Each number is 500 + 50 x the weight over its row's rms, rounded and kept within 0 to 999. Layers, rows and columns count from 0. Numbers have three digits each. The size before them is the row's rms in percent of the matrix's.

# layer 6 MLP up, 512x128, rms 0.0734, rows 51-264, columns 0-63
105:456521575427530496503520502438535519455542462489546529378546520417483507423435484512489557443515484480586514547404526475509543578472519509547388512541523498526521466496506405583424466471369526
106:418547502380466530509515532524498485445544521451535363367504511547604410511522559532505494490452504458611504498481416502422508531493431417486468541575459528579546541492573532556485468497478383
093:626504485427471569538474455560483517430473429517556525454442513447432547410479433487482494457441501503485447520493549569589492507500471529520451566573431439524430413510524436529540463577491527
095:458493576494529568465498464429449515452528510491643469521497500544474480518553549502525495487484546546483478528477520530513447440537394447426466453488567498488562550557526461416556448523512463
098:482529512509530419484445520517500471516484405493553496443517476638458468546587527447506452503493534463529504513451508475447454484406531499464473494498511539382388410553457606598506494467398530
118:547545534487544485495376418554451475480533386446554471474543544582507534471574433498568546528471428509531522473526449458521415499571522561395539496463555585488518462529529528463426602552452583
103:486487466466517523573506558521547477446445479563600501515449466479482502499532437572419507561532478414481514485515501504582526409528450490501516536538457474556541489512509554504528493541497563
096:512544511477424396478492557496524497578607433455502535472529478530596474549528515600431479470467505574490480568429619537448545553558534460452468482531533515511538480485463521446467434418436476
094:504419562500460506540555546503474533424540493457541538514513541549565460488560425507481367498647437478491585559479556487509509423504450525414537474389512431568502437530572520459449493481503531
108:506441539425536547517584429587526417511445463473536466504581477459529472457581497363478436478478466560556496537607433467473468544561515517412493485503418538511516483546525538457469504442438491
107:500494577478396517497572561421536559529422514606570491425475562435477532553439503516581462549519500519478491483492551496588496595443482430503524531463531468434481498565523423513523448470460477
094:504460473445497513491512491390527523508592564514440550493419637626562520588452412489437451518429443443509472470465530559511445483518510532502446495443470489521565506571434491399469451471532516
090:489478467445485567524550560452515593526559435528640562435605524479463550551463513440380398492529438501548504486487418477439578463542431579501477557464513475529473567556529553513471513548479439
102:479502528553452522599433531460542525529538527510471495547550571479557471465460453544518482440554485485507450628445523592406460559467442517526427509486501540511489469394552405510595453454478507
110:510588506506508494507532471591562462453519470419516528534542494545599508418502479519499422469572486464487504486478494613447489622508524511500481543450450555381468402430578526432460456611507521
103:455518497481610538506458546529558539382598473467464518524503496451411411460570394478542475486431476504552429433522555453505453544574452597492476516560453480490461462480453423518568464477428456
092:507524549517566523452514523457429564419527545477444568468440544416441467489449492451365525551462493457491411484561493465361555494592496534463530486458504548521547519514548465520627545533465491
106:529594502423373573581495540503558541470391554490463517427518580567495476547505504443524455440484619502452541440470513471487581506475573503476355464542459509471532463481542472418533412553532417
094:507560522538536400522481429459569481576559412455458561540469455479494460537523495600584503493474598495476472527479429425568553493574423473464455602461499416526449414441519613515477533414497544
071:448453487455514544561508527492527420544593509444511511504568533612543535522481417496464539605491560476493581530513519463484493549515469547448547459497588402429413589500441467463468471496487573
086:496550446493608513468500465625497534438507548541446468455460536533422575481450517472569431538545495508541479639470607497554518557578527439490456467483447443484596476420452505468474446480543405
100:462469480491491529610499411463536485435490539483375393461438590526538429557557553461515439456484570548433455501506529447424534429514493600439526622601488442501519499554582526502509513471541515
097:504592475474513620503431424500455445536469460532427490531482480495539561509420527510429572502433496541542524576528561557481456574478456515453501468477536532411418570530461461472515516407467443
101:574528528488525465563574461538581580439461603519402480578501567493423473557532527538527484522538504547479451428473504425357477508430487593594497489435449471451485485514541477510556455487577516
093:564561468493510482486392583522416505459404412493475427419568530536626463491541558502489469465460437535539590501460543428545458495533493512544417563542558372503482443461575517447465470475471480
102:551479631545558514442531503492479444429500419437529551518545485598544576572488416523428526504433509483472542543524423512574536573476557606553440500508477514504506498510491522385487592615544507
102:445597509403571526532526576529459432526522483498590506440503567544448396560442485556541496513515447487485477473492446471492518494422481525526470593501512629522450511610489498470458526522497447
104:582470543458444484510382380577472408485479553446496523487495543572528582492614467549486543472456521511477593486494515458538549462446484571490522543479523458472483596523471491516502546410569569
081:497486513498551487541517483376479522420512470534378502469480469468504533590485531510524484465555433453530546522547674544545515497473548486496520441452473475467475511505415483422435532593507482
093:508557556508425533534502458536543521436547534459480461604506504462537497442431527517480435491570549472513449487492496388501500555440573437561540497430566553429474428622477583410580465483541465
102:537534497447566522456456433517462503559516520479390444496570488490530559585559460577448518428398474514487541486533520472521519563554488532499557591513523390522518538498480505466406503498457492
075:501440543545460544572575434455476492540452540484472527527511491457518421535491521435470545539546605443606454569622546619528590602550535527456628549481470513466462526453471514541445465446505514
095:499533548552441583569500519488507528469505484457526423487445491491400444526570545386533572520445502581455565485593572481518594617479524537467470521554499414438514472462553507492515599506537461
092:517550492382547600419538509357481567465506503494502381442568491467546504461451517563539484475560489463504555468494467486542537562505509542458547554462488336592416459456553524480543493580470471
096:537515478552436572498478489571558521488481501485412494518479453472595529507488524471538596543580439481545489536369610480443528602548591521464464457487461435489490588420527405545482507374506462
103:494533501418546561486469479626467586469458514456519489485561507575388420569484500526478414455451524526504564508573501484449453460503557495453485489464493569354456420532527549465468502453450576
109:477456589543579610581558471511553522517390486488463582540446605446437400505509520421442509450567417460527466521520398498558580527504434436460449454490479493563531537540521493544466564481496501
103:475512571578432459507478528512561437411470491576543460540482486557540497576528466598550410527510506559597527539497484553511561593537430402522436544463487520556423510494451524485498349467475546
091:505594567468511529584450494523516546550455434596511512483449528508428515519536549475468431484362518529576503460534480538516558520532499483511442504563414499581485438503500453507552477477548454
081:585413527452461477461542470472532430548552512571504670494546490530540483543493437466549466498482511478540654514535547541476511464528524398525559462493553463476501394502523493507567475540558484
109:537518504525451539433575513628520515417405590546510448540508534514502489514562509465481498460530532437479477460496552393523429546475461528453435487496566568571500522575534530411528554545597426
099:494526554490520557550544501449495552439428522470518639428493493560480471533505464550544486475503533429529495532443501521535492573479416511477490448572449513508482404482495504486473358438425504
080:469546484439562554438558401545430478425559428457526473486490480497505539515444499455466514444549482479456478442499401389491453476465609454525428511466560586413602483567500455508465543481425567
103:421453565455444552533454528498483463500495580487491543539518520405542440611500423551495484509448536569548445538523538523460498510480530410462462511521383454513441518472534454550499502575507468
110:520463485431402530461532473435540465501557438515486495477438507598448528534457483631525521484490464461529506477480532535564454457477509555505518535485551473460468471447426596454540430559484450
091:430495534590532530490565364654603538465564498509587447491458444541522481539471490468438561482468527487419507525486520482493430519553464413505531553537512511552537381539493506580546498455503468
108:521527504425534544457502495507524495431497573477444489443489493574509537505490464445517496629506441486576531501495479540555442447488543419506532463461481386501463472610484547533427509508361499
084:520489396492435493540484468540502499569520594498528550517504584464492525592483464519517404565511526481462456559551486596563538496513449502484385546486465444526468508578339603474627528494437503
097:539465436546511489372497484459539531500474453429529555434498565534503533511484448431479525499518517462485482628470529557454500521492512540444521525582473462519490441463385601522504477570545484
079:526596546487484506383470517460520535486468572524505517463495463408490533542483418569438560621562520497482548511454556483555576452499428437482508533444479483470493598492568497514516566507464536
091:516485519494510502447522460468506459439492487548599510519414451498455515551602505525542557529544492459538443499486542483555504564507408510537483584556577478385535458526457565462488462483508478
096:535499507450408471411520548506510548472458528462559483491399553585415539482585478541474453486472616516457570526551359526501488484554531506454381452426531474499577505548558543370482392520581444
096:497546513474493553538526559505562509465407529481541546514492531516493510480472424477572451550453467484476473541519515496564420467412469419521532448524440438486423472531503514413528525478475405
098:527483461431485412502545547532442623624481515386464510517467469532452501512585421493569514471581447566522423543543540462397486520460469508447440500457553529519533412502557512576515554506478501
090:610460418502527485473519445485536428563542453511372476467578403515486429453417476491488398514536537484603558514565522501505388500491499516501409535466488507537441495451532555554424472508502537
109:524496528509418503627508581516607531427482556443453431499501614539496416556533502459474521462437533554514451540465549518509494506450455456412450567466466510428459517502568463452539539526540514
112:476555529491410481576575472568545522402487483512525509449496471502420511621445552451534441432446576522412486516453512355433602449506473421493440527470561483470495547535570368447495437515600458
099:524641541460412556447471463496514438486451459459459531519543420442590527601575433472513568509548576510473561491480466396556477506475461489530551523475507523426446500571558454507540416592510502
093:504537543597582483428515475448495531414480501531429476562426431531473567455474527497380512534507541531601574545405475565527492468570458483510426537481460455501631546545565523545512527572498504
098:423520565495467524456426447444522463538511460518542463438488602439488604545548483442469507535404483304474515529539543548454602616537443500419472611509527546537529504466490485533490475427531475
085:445540552531513496525543482510507548529483450619494507500516582421453480513528521575507511537498521519472610541452530500489505523544420527521434500447512526513529502472424511441512574371440505
106:537593565536517483493512500611543461485485433445569554493499520573414460550550494535533444618437487518512508486418521427515546535516474513547469493577541544599452567459375581426463457480536417
107:519577552473474526529470564475473538368458559420522440419522544572417511454547587523472507474516467510492485484451490456468509493516517456483617518558549518582550445529514489477601568543453441
103:464481552488615541485457479461597546561483487494489520463493548460499567655459485467543483507459488538465541537499440441547602529422502471498450485570468535526470491543435531536560566522478528
097:514529496466575534484480429500508555484466539497520527557484545517506505469580490553537440586550515508464540496510459442500455377523418550435499564468531472511533518502588524529522445476479453
102:419513501528463569462514558639547521449501534553403536487510502519550565533617415531405506556521468533552522518466566512454466567488472457525474498545518541562453521553507599586473461461473569
100:516485529557525498522457504479565574591431473617580530600418532441479470501374447486615423549568455526531501493498592494443503523528496483488422535516511497519516449565592491509537526482374457
093:461575551509473535514432541561511414452570456497470510439529488571479541457528549565497474456503401623449487514454453510502566496429412520507539598481482453443537458559374553588486481530563491
096:486536510484515490484453403548534487494570480500465506500484557498479570522478491569417482461502501476470514439446555556607372523498501555441493531559332595481438579549579444567377531533429498
095:494596489452534521466370494626506504478515397504448555508515533457495488489429474505452500486512468455483524463501462538486532516510477520535462503479544528454527526462526448544476486465443452
089:544506472521532541491504468560533548560468549488457563534467432538436499438484442453498492462556432516536579557404438438492509515509524404478420494496574446437531529532447569459497465528505484
094:520471511468483505561454439493555509482502467510545561436498498547510447521500603442456475504573514503546456511531490513355521526532546544568490421468529499443521534417402482548548457448523424
082:596528518516639534496423513518534568455494433538589489549489551537547500508477572508501488416432570502479502566414564452510465554449566511508583530499424477425475506447444488503582533562447469
095:550548505513594510602585444509571476511538539451532479465400532516396557521549514472552472514515451484555465468414545430497632517543605532517508459529452470469484516548541489437558416488478508
103:491554553410586434570438572453432551528493484474410556554542568481572553582417489527423549548445526490462603488490418499458603524548492490543539580459525534429546488524474453516508513388504464
084:473450529503509428482520498453462477547606459466446588458509514497533421486542525487548517393587471535459560538446546493536499494530478442483548520468545443500477501566466552433421479507416502
106:485497493456449647486520465552583520474565477545514500509547478524505475505423473468527473569585524554572468492556511470546488488568476497452490478494512487352425458437533507589564494503470550
109:554582491470446471581446439515460489456539522515444520458521429461394561479531466606537479476587403524497512527573497520513505505469436435532379532451434513493580498567502543451522404436495459
102:538423569443533474488445482582475462483488527500444487510520487652492528400543536535500574492502568503539493494473496520485508526477471437478507545430450494472493470517471549521430526506479490
076:513536564610424519573551451446483547436446581473427535482530527475554449468518378548461405536524515512550581471443512523503583483491507457519612484484460487491484479566502438501440441526548535
103:458460525465505486502482508437503562391537447494544559461428519465537436479481526511457567415522567415511512484535504437515563553522531523586447505545489511475467592570591486489406465498536447
090:456564501537621544577570479584558521454485491368525460468554526570504528521517423466465501405533519485485492452543474533477473450555452524499504426445409468462510486525424497531483469394472465
091:577414495558531510542473505430521424507433510464563493529541523556389504590462540582511475546538560488492408602479513536477450536536401539507516503499480569449448498529498459470468515475527384
114:502478590420534432437479470529499513441525499470511533457492424502594535559530446480519416496393483411472593504494435457489472520522496419609517483569538575597602440548487564547490494501546486
108:477518459510537523524517517510520447469481522490488494516570422597477662531548457496471499602496585548496491554435552447479400468507509576489435390398480519548557449490462511530476453575505430
099:492470577482508576515520577446526480443559466420419524500483507514499589495480497423442492457544542503501444594541499455432497464561533568493518568570448505469450496524509453417491468451485464
094:494379547651551555446491557513468477477490518442508492513505449428567457486523527532428423406568550587551509508477485458450510586555460501500444533541590455468488439460489519546503521560532466
078:491520478575500509543478594537517598455542461490437539447540426542534496564545455600480473523489555401541472555429592422498541524454416462531470495533437396418492540573471498559506497490475495
102:589513486537577484397492511485469535497527520574529547529430497433484469569461512523474570461419454565439504537442511505548563458485500529426539450468479520570616489512431433477470541409487464
111:525516465523521451514515483504491546459416490534499377430418513461648570501550514491518512473543421504469469533468469420434456479518498541411463609411542463454444465558524523578442483417499489
109:573496473514525544433493423480439504531546468451500470565537504463491511478573472527509507471532518619553469593529480598512562562460487540567520512389461485567491497482601407511398475528512458
099:583479472521589521443473530509527449497517512505410518503498543422456516577410474462474595409556526512497468532526630593472484502474443522427478519502524525474527499527469497562464439423550529
095:518431446489469504395405524513536550515503479431474475539543495529481502580490529518571471473486499558459387541450548537465406555508538523475413582517421550520541471445542477453476493563445514
093:505454487531535558484457484550569511556409475509476452413444491502511460535523412487439472441465489544524463447499505538571518407539468521498442464507495591516464458528511404486538445528500566
117:625440599543558518362460573526514520476492550438462626484525549503527448426433488532576567559433433402435458563509468435481448501485390507389513526498578504506538505517465440461475456555583481
091:497511507569537529545516483440507473536429568484493573498533529496431494409621570562424512537503467522445525408492473525547608551516464610473462396529418581437511460597608461518392527546508510
101:399415552528566485462554544508474502607473504491523517509479511552536521563514477456461423455425525506554500506410393482594489480531475438524489503490496512479487433487431534604533476600496425
117:440462481523558606539462496451568544387442542485617573442544489546497483500450472545491466448497587515575473525585542512397506515509463539434493526470489436538416396435479491484425503558585516
099:510451471590520552483497516505553494547511571521506463427496526640595494450459447475601435513601498501566406536568519502542517530502503505519494427442607477525532530520436517446387574540506466
101:469567548512570564517533522466514499523548512406553523525507520524542525532539399398539540489452538464546471491506439459544551459444440557563445531461491465462457430557525402574545473606458421
100:507529550482505475567506507527538463508529445440547572458547524535490427529458508510461412570460462451487468502428557492507523508416484435547452452561523510460526471478462475492548416530406462
097:523548460535478515525480483481569529464437580537528461570358482529463499540584441481461434525435533492521547524374473507478587549518517513541528539544479560504522374503553471474575523513496444
108:451576426479545508509483529491527597465544491533506517445481492550473526543443481495396462491600500650458478461477599465514465561479537381460513504538560464497452589518506535522457512417465568
091:493474453522528506531499500493522555428560622471495432487466573542544473449511513541441560477387428522526515503459476539470462406502508494523498482542477409507532549525538516522430544476552437
096:492481560478465571559505427476523531528492442518512553452484549479411518640490458586549497424512553512408507508542489558483397561446502554546519486419567493506423526404471537555485462368595532
099:530531498505524557499569524487476465497556435552486526508461613549516469562458464501488510514440377481482419578574527418512468489547457476564494501509517511461558547508597480564478547535508461
102:599453496570532491574592455520517553419392461456481480489517510484532461623600509515499513594475541529393530505455375431504534573450471500415450544519462520483520380530535511527515472575484511
102:471538525434480560495525438463465473517558537473489501450536516529422497523503502610528516498364450602500538468559500602508491408534529404584528515493514402530589488566473479470427546458486449
109:473396525476580447451507454426496486531496545496534571477513540542457569477463574495521462421491532483554599454393383499502464616534555504502484536500611472541450433575597607462522569429441524
101:535496527460459391443506488496535487554509460431548527488456495478447577521476471556443520559598593429458482495479459587561486492528482525526497523467506513468545528510496558409506516480467457
096:523476431499518535495496504535526519489469465503509513514495520547454474476470521533499496453563520496685524557538527446519424516589483538433508459523439437550518576471473555440625517527429514
116:533533504477533542455520497562542428460565521477432568556474530532484503471471511393519619514473468528575486533454450435458486493459463487476462528445543501560531466489549453593467607569489427
104:565649579455572463515484535373476501478571484482542411596490518469477505497589557526462551546501494471492557506467526580497517551515521455437497607438501481456539449439449449556491513479539523
089:487474517416563439487449491453497504492507449479527487490449516546507538441520582465392498478558565433512601472521490531449480501608463506487523544494488499561456494452507484536474563469491478
106:532553594491494556486474548524559554521439480546476474521430564502485575475451582480526469508558440504490463505534573607592483452585563514441470458523398570431578595380525491531523391425619464
106:510494508535563498503490435558612493519500459424475518588415551506557462413521519485531490538442460509411560519549533481504479548574481462423532478515600570492537451491461534562451492493495497
102:471506589456528529485471438534532447523566423547546555369494494448498583523461485473511497548484387517511456513530491511441432536514438544463523441577511466500385529480593506480498473393489428
105:552495474542456504567498492433572436521574449497473512485479499463522411533525494532514504375513504545452465472545502463495506534491506443510451547485532522400447522538492541513560486461533472
106:520536437548477496488467507519458479494380516547558505479470520463528519480525474543499551517547543546422490582498577551477463558459396490496470495478539530584428458585558533518534459520454454
097:508509567524481598510502391501494508567458529433501586602515557557551626448457473538537582508592481522466440517542510482545443473483458456477477390539455579495570557492453487443514462428516394
104:560536510530496490554448517525454529492571516512440486522559549469474417508429460391554493582395396516411446567450478502460527545529545543544462473505482542589474375507514562479504556534451514
095:528544486518480554551442480514463485564558479536519486520572478483480373548503560552466486477499540531567484539575476589580550460538438518452396507543492492484488542516526417486539504390435475
082:523563528486425379536484498508575518568513462459473588499563477522519523553492530537554422490493405478437513531509526475510532537469352534459427495536547478491501419528368410536517444465493550
097:530436542521405563490436442436519503438516593472589496460517537492596560488515515461498559431609408467398512548555500518468480513486527565483514550513604523477421500458539458471464457595440478
088:475538572520539536514562555441434530490535434473578473469535476523578505555372454457524569424532431541494531449447579560509497501529520505478499511467462522505458469515480463525515452471522479
095:569494474474480505457480457470510486460565533468473462550418636507468476605463431540441506529524450406478464442468458507582548516490536530547584564507470509442539509499450538475486434450552515
098:508495542539488529480544533472522479546478548507574385507505422544544583513549522445482552439487490571537489542428510450505414528540446569459502456480528565550419521481585506470468329463459512
101:565468478550469499533500524547498438519431541542540516463558470509499450565503446510578490485560454577487571489498511484452519508509524532506475486428516587428560427515546440534445476440444467
091:412527536494481494534543494425508483456482543562466531492487545529597547448424435410503553460594445466539572480537472418529429552466552469529519543536462486513503488448525546530460517559429425
093:465396520455536568556456511502563478529473470484522450568452511500538470497555508495566504505486546571509496462550501467460547547467497477494521513551478455495512447565440449463515526434541535
106:470516507531581416475568480535546465408424502468501479517448481529531485464503414462526500432534486566547447543394430527542498446532505562590497540511498520450541449542386501498542450542525477
105:534516491430542430514430417434495537532540560527556463443519434450574450507507372584544421545497467545558462494563471506450522486590448433487518473458502527483590507466531430613467485515420466
116:410451547564512481562505441427446566477418485524589441477500490525516500445486442465408391433540576519570443524402489563543510546583561525463513624558481530439496455577464534492544469499527550
106:513438509488500609458448507499565493456504456421405544512541601549564531629463449415437533535527569503467531587509584585478449393501497516515457457564513442526494491444392490511555420470507480
099:555492536448586535576463497591458377493469537417514574510584535445441458526585483555483489573621531529534501470448518480484567486489507499540428489473499469406457565536522523582544490492442538
098:508436456490553450461430567502493520512524481490511416536521509532563428584520441533552543493554530471499492549525437493458455510535372579570531452506530530410510444462442577440543458504434468
113:475524510501515511499441523526455466457423517504522406471495508522430500442494477441441587612476502505551495479459557523510509568402458515401502501443525532515562586502564486429463484525435497
100:556602511475554494481562397549502553498492501491546575549489497406591429536518435499475466588410560507389570448552555478487556544533500608409545487421438481453549559536520427418514461554555473
106:557498491459518508497540490538549528471378500528452518600589558527446592497483468581506515449470562508630510532469591551529456576504478415421450542481497452475502461464515494452478503390446485
110:497486574481483484528526550466492592460436521496495492515580424446454441421412541386488545418523502574556554467460486449485470574503564410430443514511549485477455584521481580558581455476554452
100:603466572565441380531531558463482462446461429392604515471414509514475468567521495433525527552576476500570494535500434430479529509440528508490432474456502479539463516463483544470563501476406493
091:589484458475424465517544462499487511559558534489502440390428440495525514447605442479433566480482427491429455524561563551505490444521495512552433560619481591441498521503490575501544498462505488
111:542497553571508448513554435531469516430474515445485437480527505559422571587526506440479510572590596433514484561497396502467481603465458482400553480549421530513423464487501456611460492408390505
115:503523511483500511412470422474529486485567553500571471463552572399521499500586428466497487535509415523506457493507497456531447466604523578481464537439655496470456573475499464556444490521514463
097:497448500624545436547528598594514512467466474501564455537521515444502493553497488573447487458494506527579391475489545488498363569529446476573484421480419428517421505478390519605494512502541467
103:518518526505536457521575446533531496563519420511510504567534460465499590504528480495461499492406402520552501618536534440587484536605521416507457482551467474543509431573545541504532383444543496
107:441545490467507453576466465529506522478468503555478379452494483544509608528544417381453399426479463454474412552455519540500593524567542439505571581526471464504545477437534384598444466529447492
092:581450461467519565496483581569444492519411442503596485497485542581493544519641433567543515533510556547502529573376461457515461483477462541481544559523494583474408463512513551465565483472477469
115:566407472454517556505424516477540558525468499483545515544363525501452468495561438549475440523452517498442433451531537543468450462505591524498535569474398513457520472580491512444512496527485519
095:482424542483462581447535485481473457514501570463505460562504554475507594482437446459540482545484460496507577519499512448518477434500464554463551586460517496538572435509442397470479516508502441
098:584459528486544499469490491483395573500578544448474586525559517495609494466428447504627584520481519486487539449526487507483464524462455411484416454505463466550532474554491592470456488493467519
102:578486503578454510595451639550550506477562469508535491466571430432453462481514534499509475455493547515581490491525487395435470499514434412438385504459507599477516535496552444531420502576534505
099:528452511679567456489492509443501489534548518456477454412464543490445552469528567480493464506460403587530552562479441433474560543396490520525484499518523539500508493492519536451491526512574491
099:517408586525561465576469473543549480499480430439509528603497501547564459546546572472439637405386510426553529487502424487467455573529574497525451564550467539524456470439574484498511478533454495
118:558360534527560552438516540466581463540454556497497519589509574530479485528429530492593525522427578459486605539511440521470487511449522382459494535498516522543430527435506455446472595563341463
105:462553556472464560478570527505513445453581555584453612520525578514528533404504482520453496506450515490485481554446452475510484473439488422527505397443459570435549534498493492518561470474499418
077:454545565488548496488473488523511505524462445482454525526556456472463494515445491535459526556482441513470453477566531502496523552451492461427615464386559539525504490607525514450418457528440421
090:427474491462453509474553492505439571522527498427503488502404505559517491508524414505525461524474486610555602552447529499506529508509501495549449425462461542473487406489408610510453626537457496
096:558512503571464492482486529568521496507541471462455498520497525487527588541494494548464455560496438484515457458533558484570473559631482492523417488491455394464505540625551396537422497491571446
100:529507539399488547455488484550518496480477446477498508487551455607489554520581528566525521520516596553554465465539500575475531535487542573429474549465473512436542529458479480494397488517475476
094:483487551527445526417489504437522482427528387493451540478575579522417483568495526410463486536545435474457534562557462457506505529489478488635503543503495481576420532517440545438584478441480447
087:579493517520429566519498521457513573513528521501507371433515469535495492576505454484522553602476574447532503585488497511614490478541458381520424505509449560472500456576517481453420452449533426
106:539563546509566480478405529512551417595447556486518428522377532576552471589458447522461511505517455559587495472511497527481425556449550482510504545461480457493441528457467473431553582536415489
112:555485504487540600525549453533556451477447572521448558527486615436496589542472417439529530460517495516531513469561479482470412479490527523438571507549461491503401490516430449480461488455438485
103:519499565553548535512505445451505490438447438483474489425470453448586451437492435435418572448512442605473464497485470397485578519538491470463547484556442409506623435527501516519453506567610551
108:594483522438547506492473534537530560379492489503449492560520553444407472571554416506518537664529464503431439486541597431410464534501395556517488489488472522497432530514503513480575539472558454
100:466569530394567509451512468466527435599506423432492572489400436606433520513495532556511499542556508539510538524472564542450501468427493538574447482506533455477481488491573599423646540490413441
104:491427585486570569558474471464443456546506508525510519550485537472451416467537486449514457491513506540465432620544477495443417530549526545490521506493486459540548363480572607497474494419483473
117:463415589490484415533554483409529592492569514410538505560345414588498525448432467562484496553546526531516449465562495509481446484492495465449457504453467620535580498586458522528541489459561539
088:506565471515424464488482524526506532525551461417491482379484480447597484565561529502478562365446546438486473554430488495500514530524394561519354509482516574465438470479552573553431454493452498
113:564531586533551441531375456511515531515452470540468598437563467563450479533479464577565527478527492533524584536516490564510519383542450404501330512429497450571489479492556482489466501491467560
101:481499497486558436475487470452485541404522490468551453467548536495470483506501528504444386504476585503443464482530465589516536574511431495527469580521511550471411446520448544423420409495579505
108:525567520501527471597513406522494502516531507441469487490519551508513445480550463388542518509486493515505431553513455529527523487546435528464593478529447491483522546482541492560416503564560430
106:500446528459468518486535501566592429427465495467460534389511534484566521478613483522595456472392478508502577554490578490518443586554495462520435470626477461506457483480466466611475375449462536
095:433472503506534432521460434473536566403443557480478450485460481537455562521485379504541494559443542464467501453523552571560600450537489537503444422484497558460515546545458482525505515508469495
105:461571578526548438488427512562479523490503468471565498498508531472538450467481473434511527525500513508507513572554500519567550487553428518312511514434485636514518434534491518546523548496511499
106:392459584510523443488514530450536423575526499415546503481435559631571534470560557481455593512427512517551576518380471599511517494499451501441497525539425497542446509529512443494522459482535487
099:541488496546477481566490501436481423502577513488551383458411517551549479537430468478531520552485568493571545544539534433468513453468464405456477479542584482541512546509539454529494420512572482
098:557422557490475469452503574521544519461417569531530594441556559496501487565531504569551507484504534467437561483556485508353455545432542437550510536502457537514551499466583529483417518572513515
110:461513516447570514572455437519591573552588443518500461508505511515579481551443543416390488446468459535414490464389446511478407472520551554456484499505440573530540462535485393538493501532492533
099:479540575477509365401541511547529481542383470495505589446456497529488484519486426437536438568520485464521495530496503521468595578457545431504447598467416524552481520447529463487485498439462545
114:551528452569491472584424506411496473450435433424559475527498568472546538533535402572543510467438456515499534553442464539549513506542500456459475591470525614519448467508577515398439482471443471
102:521515538524486540453470524493486510522534396426583452447477489409437380539428533466477501547504357509557541529526522520565506528558546466472477535627456598481497485434431532474508586501508440
096:544541587443457414514430547515529476470526501511517555499500519480453460393511482483487487476525420515509488457548458559413509452601457538460468491551483530524534537525531463454426524558491454
104:438392561475506494587483543467513487530415492520472472467547541489588456497463423502558429548418536515497525542431465560502549548482581501470553521384496465530491466519531642536582469485494522
103:442517543454477565456488455470505410461521506525509439438528564523488540495621479463423517515569572648412469551580487462469468515513490530558513517433559570479514454442526504443378474435506580
097:536545522484526502457483524496535484468456452586557538578596538520432431543487503492500478439567486484434500461519493478486458568442590522499455464395478371500448430516505464607490578567525498
088:522534516539500493511589517567554507544534581464484450447482501433473443519485437462556412471521593457555463481490423541519507544478500418523462413469496463554488527597418533406420537520453470
117:545534538444478586475535511528549538457513532551432562546543506448536431502548499552531462467544450452538367560595440513450491579479482536486514477455477557480522431537549542539510461412557500
106:478503505564517519510468496514508540463506443492536495402501522353521473551501441333502425393439460478551508442438405466509532556505534519572478591424571576460503539503432431436566498543488410
117:481516585508480448454494515487494584557554512416558488477507493584492452598556515459488497439613531510517446454497438546540552606460426443489465460537474560553437506433520589524506479565440534
109:500440531481489382520484461532528550609431552521533531517532524440497498558375462522490616438497499420481489442488522467479489552582433530502521481472521462490373564481514473427649490507522486
096:507540484528397450426434557553633540409429467576475545472477497514481418525514581473508541529513526456474529484492499459454457578577476472525412455559484453534529443508503440480423531564360502
102:463507537535559629539543568504576591468503448461472456472480546464514385488546468412489470444447435616617464475500424419541463487505487488489487514434445541593506490551437448531500556470515459
116:492587442480481620521553516583508461386560455461442555519519495478495455481488507484474507443568550570516448501589444435494465529462522437429436538522523485518503454441521442569518515519493472
098:532491566511479608531488510527459452546547556575560403517506532504509529524449490505463541526519497468515555514573390404581489446509454626484554532487480572410486469470512440545553521432451415
110:471482531422540410514594466565482486544399475522461505517500556555486463520407456406563544434603450477489509493550371492502513579548484417494447556504448544487525504461598453501495549536475527
083:461485556460512499469601491557463554516494583384485534520520513549534491502511486415516403535447488538519607466499486434395515609465540474559541477528567526579570522521409468518481377461499457
092:404663561575511499525500504497569432474458497546537496514445537530523481517454464444496497454415479547515555464496440404478580450522560444490434471532503516515554514454460501489494423516592486
114:543510542439530442478517586409610567516604485521443468480534438519407480453480477560524448545467527562581557539468499456524469480504510503479452505552512506486451458591558476456543468631473509
109:551430602401515542465549400600438587451566390494639534558496499492470456447550491495527496392401479539534516465501534458528498500525548453483517541544489510491420525506461404535506454522425501
110:525638576442494412506518463559473528450476432435533569544521484525555582511530465558500522420433503442406530556476421483504459521522576525520437541474452569512499426515425481511529626588494499
075:529483568491593509473528516496562458501515533560555528467413558504481469463500444517455498503510389464428525484533434488524478485512552583527539481517517414451598449546492405538532515458480533
101:480514580512534481508496519446556515548608584524484493539390543537520440410503496499413462458531476523478501508446547535509578490499454518462485501552576457528464555513440485463495511510453527
106:515384502399495498430551510490491493465488579605518497527459505487500496516513531490393563550486619511514456507479529490470494489543428521522480551415464504425549434438473492493414392535507494
093:438502512450512507456572547524515513551516570427530459504562614524382437545506401549495566462498562538467494509529387474531451540508473492523551601526525439526590515524455498586513568485467546
108:463472554564505518572517441610510457485405517510433404447455554505518497530570484415424546452460519586502572543509541405478523548509520353480560457472522519459533600545476410572537526525594527
101:469521548643570518465538547514524570504443453519574481513419507606470439516530482485462481391464414552438493514413408460479528456483476438503535497442522440549499560491463499408581569564509441
110:452483528461520479547453450614495562503546429461418543489524503562455468502448491440465478438538511494496558527463484517506639506527521579543463559516524536462405580567562450338556423527541508
079:542510534505374446449469487547497592563493541484597582546442536492519505413410511489426514557457509438515525477509417505504493528475533492546469631537546413430557467452495538500517531499534541
096:553529483482517531531518518515485529527505527579496536450431488481446463579551514549452568530416468522556480605552416383478594467479368561483471504583449451521532482522510471551537554494502482
096:522501558410532531463448524531489497569470585522580463440536424511472508611500487489504495501486558496561454486469363417486396496520469541587451541483511499454505554528425568544486485463416583
114:461578569471545409483410450520585475507415406531450535534485476493469559529533454422525576527464481522499440510471463485565472464517549506491533527449441517570527369465460602604486479400494487
098:587595447526540324492470464422556523501512617444507497436507580559471455546539435485494449480555524581478558571524437473466441574476441583564551450490556449515372428439485548490484514453522558